python train.py --n_head=2 --n_kv_head=1 --vocab_size=8192 --init="uniform" --init_std_up=0.034 --init_std_down=0.00518 --init_out_by_depth=true --lr=0.00241 --weight_decay=0.085 --schedule="wsd" --decay_fraction=0.592 --seq_len=256 --doc_mask=false
Each number is 128 + 32 x the weight over its row's rms, rounded and kept within 0 to 255. Layers, rows and columns count from 0. Numbers have three digits each. The size before them is the row's rms in percent of the matrix's.

# layer 5 attention key, 64x160, rms 0.138, rows 46-63, columns 0-39
070:190159139118144113117123046118139154106107127139108134140156155086130139095106100073102189065135152110164074064173062069
087:117124078137117080120132155137074143161153139153109086124093220179156086113139123167123144140121131151154165122096126217
051:072170115138134138112151111052149148153140089134084091112116116129077118144165118098158123172167150139144134133119160159
090:102062176164075097160183131104059147119088091137132110179092137147091094101194125143120143182126157154176118147121101132
099:067148138098092123136166161080146141162058161138119150112134131116115083116119149167115099128118138093106075114176127072
120:127158124104051138110144093087098086127077133175138165137132145121062143125173060148077112059113156136188122106077133128
138:140143117174128160130161132128133177140128108127150098123124039085136156157141127120089158182093099158183112129153125106
143:184121129109151159085086085123116210103143144098091109171183099128171111105099140114127179127060119088128106077121093124
142:092106124143098134117131095115082113141135136117092115139134153158130076075068172123091181118217150136137153109171105138
139:171123119141118117071114124219126144121138128137123103091184136157097172132175120056037128136172139119178091129107097135
144:103178101141193083108163095069117142176135097101113140130148132094114108107180092122158141098115118190088099132133153168
148:171105126116172141218062145131080104112137152144168180106174072117122126090082144084095078083126081121113125131134108122
113:179154146147161076177145101126063125139155120175098108119160148053168102104150112157147178078082140097108102091164051107
142:132089161146123101087110094139136147152143092204089157144152119135105137132154114096100133071100178196090085071101083107
125:138163127106162113088108073074201202124107142114114115192096106083147176069108151147131151081082197115121108066157142108
153:126154148093175156157153153083174123063171126149097128081135126080115088110135144149199104124150120144136117122118076139
139:110113099143087087140115111170112092147153134116132119148118108151231140125129140138128105114113105069143095124100153141
145:206059179113177106111138127140110147127093137097094138165106161146149111084121112076131115072140206110140076090142079102
# layer 5 attention query, 128x160, rms 0.161, rows 47-63,111-127, columns 0-39
112:084138084134124140117120082116146135203138093171047102116068202144139090101101060175112085087048124173141108096109107113
111:100114149148157156115171155103107194155144072170083127103112150136087102124129152126114076114065155133161113100105140134
075:109137113127086197119139096097128183148144117162154116148127192129091117131135172131147167109152081128070143145132108069
079:211125126091116124084116161148088117058136158122166121095137117167125152166112183067183152141165148135111096170153145120
079:142136117127087137158126165080130192141120145107095117140141105116143105115139110148103100143095147105153126102124145140
082:124120144150136170134177101162101164086181111103131164076133103104134163103127115124158125123104157122152117123143145151
069:140114084156162155122109120105132130168107126165071140092124110117118171070117105110102119138119117073119096078101075093
074:112088136137128130125097161045136148183143180157110121119121136099142132086156181154120104094164167164129144111121133143
079:111102141094141138108104072144117140116182157116123143079231058158089139138073129087089124148123135101147149117131090095
076:055159152134121115130153150123130157138173134134149145158125082139145124121124129111153115106077048146068128149126165182
079:152126153133172146126163127095110094072131202108207202180123145141127142100112161071071145068148107141104127159133111117
075:104110165118157077166083135092110157162103103150111127094131136073147063086070073150092116081110151165122157073095132113
061:119146199120190099200146186089153111137081105145100176132087088147113117109139132123130131159082125119090151076108121105
064:224135127193190174137153119121095178189050135197077224145081117103126103157133135138152131089117193114150066065143121134
082:162137048120176189119128127177206144124123103124114111120140085079068089126153144097085141095109155185177113118088101123
076:108110060183134119143150108125095139117171125090138124139111094136193131169117148161118098099095119118139067133090125128
066:135012086160101186101138122164188124149134161118081202166168107134127141118088114123079113115175133135137097085105119105
063:154145124148162163189150137042145099129077153136110205180140132100159156126102070142061163134076142126110100104121074110
109:161155184109123095138178176144077143163112160132139100125094202114122095147165131071089118117117081139130089167104108094
100:109130117109061146145164161130079165153117139172134106122112138164104110130123134139161124105164173115124137143089108100
080:207159131078128086075118165128068105088138179103167148085090105125124112187136176107180135100168113126092088166108147123
099:168155113111099139162167131117117175174099178104133144134182135168145073083132124164117093135140149103129103115158123093
113:127091129167099148103194111110070187111107104149148155066134100142155184133136155101170153140119134125107135111094136170
082:118119058129161147090091094077121146159126152170086125099102107141109137127139120117105125123102145067128101082131063120
100:087116147100107110139062076090109127133127201107092117199100126131137139114123183122133136097136210120151086109195065116
104:156100122109109138100084078146159139094169153106131155125253087156116148163125081150124124115081159119198126124120078092
108:090146099116134105131140118125154169126150160171129135185115113122125142071125124104132104124110088122088110139109170141
113:127151190115095118131100169130112078073199133095190171143100113156077156081081159095059135107124132128111091134132135146
092:133102160141184044170079098121113188147072115153094175110147144064152118112085102100082134127124154107113126079115106092
078:107116141162133077177151123092133176152094130183044165117108127137118121183089113120130053168054123161155108033091090110
088:111104155166165160072138106096102167164057169193088203169122079088134069176143136133101107063079152134130086059134112110
104:174136101126156193135105160146183131094115037137110118152120105064081040132140182145103160093119116158157133114090100139
111:107114085148165126139136093130118131145140099082150149091125076151154134225109165163130094107109104131128102123099107150
090:102068138110128202110125145169134103161142117119098184196147158109134127155101159132113110094167128105150061079142079070
# layer 5 attention value, 64x160, rms 0.132, rows 0-5, columns 0-39
115:071129131086089154144112095141134128125115116115116138103160070159128135107149177100124103176075140158123145118120117104
099:144113182108127117126115145087132134121126119113128125190103164177174181101075061162145125140118141096085079133091123150
099:175111084254104175150142154170089126186074075088141113106127184128139133126201155135122158120131179060135107130160168201
102:204107092162182156081132127188146093133104176132120138083156195122088114126106103156109086143130146120129144113162177139
097:151122110112139093074128123106141148158116107094102098089120156170122150128085097108203105107116101173110066119129116150
088:110110170060163175168135121117105090164109163087150164137153137171081140199133098155137164144061125133180156136120098072
# layer 5 attention output (transposed), 128x160, rms 0.133, rows 0-4,64-68, columns 0-39
092:112122078096116127111105145133184078072092170118142108093143141150059133110156140120129133100110130111156103098180158174
089:157154107051100122107146143099119167128126121094139138081176149107125142165092122166127086094147104146118157113096160161
105:153102144182170111122120063155138153097121141107146114188109146127090147165126157141152105137147074142069135186086123108
096:129109091158147192093069181129116207069182139149128120122125085114109208082133127132126134144161170126116127134110124156
093:149169163126115186134128129102095123134194137133126150113142155059132130125097164160138132154126134103144088091137094090
122:152088211164080179124125169064161105143110111134115078121137123095103083090129114163124182098165148113144077015060131142
107:105143088185166146124151144157155130123117175120107215145136129103139137152076191119088122146146146124157149133128114143
100:087116124159160116167053097104118147056158156156136156122106045184077120147121169124121112167137121139155144104097089157
105:113103150159113087095088098103115076081156160093163086103090103172160157108135120172122092118187112113135165171146063089
105:161133100100162173147139092207128191093104139181157036132129151159086109109112146122143125145114196174111163093138154120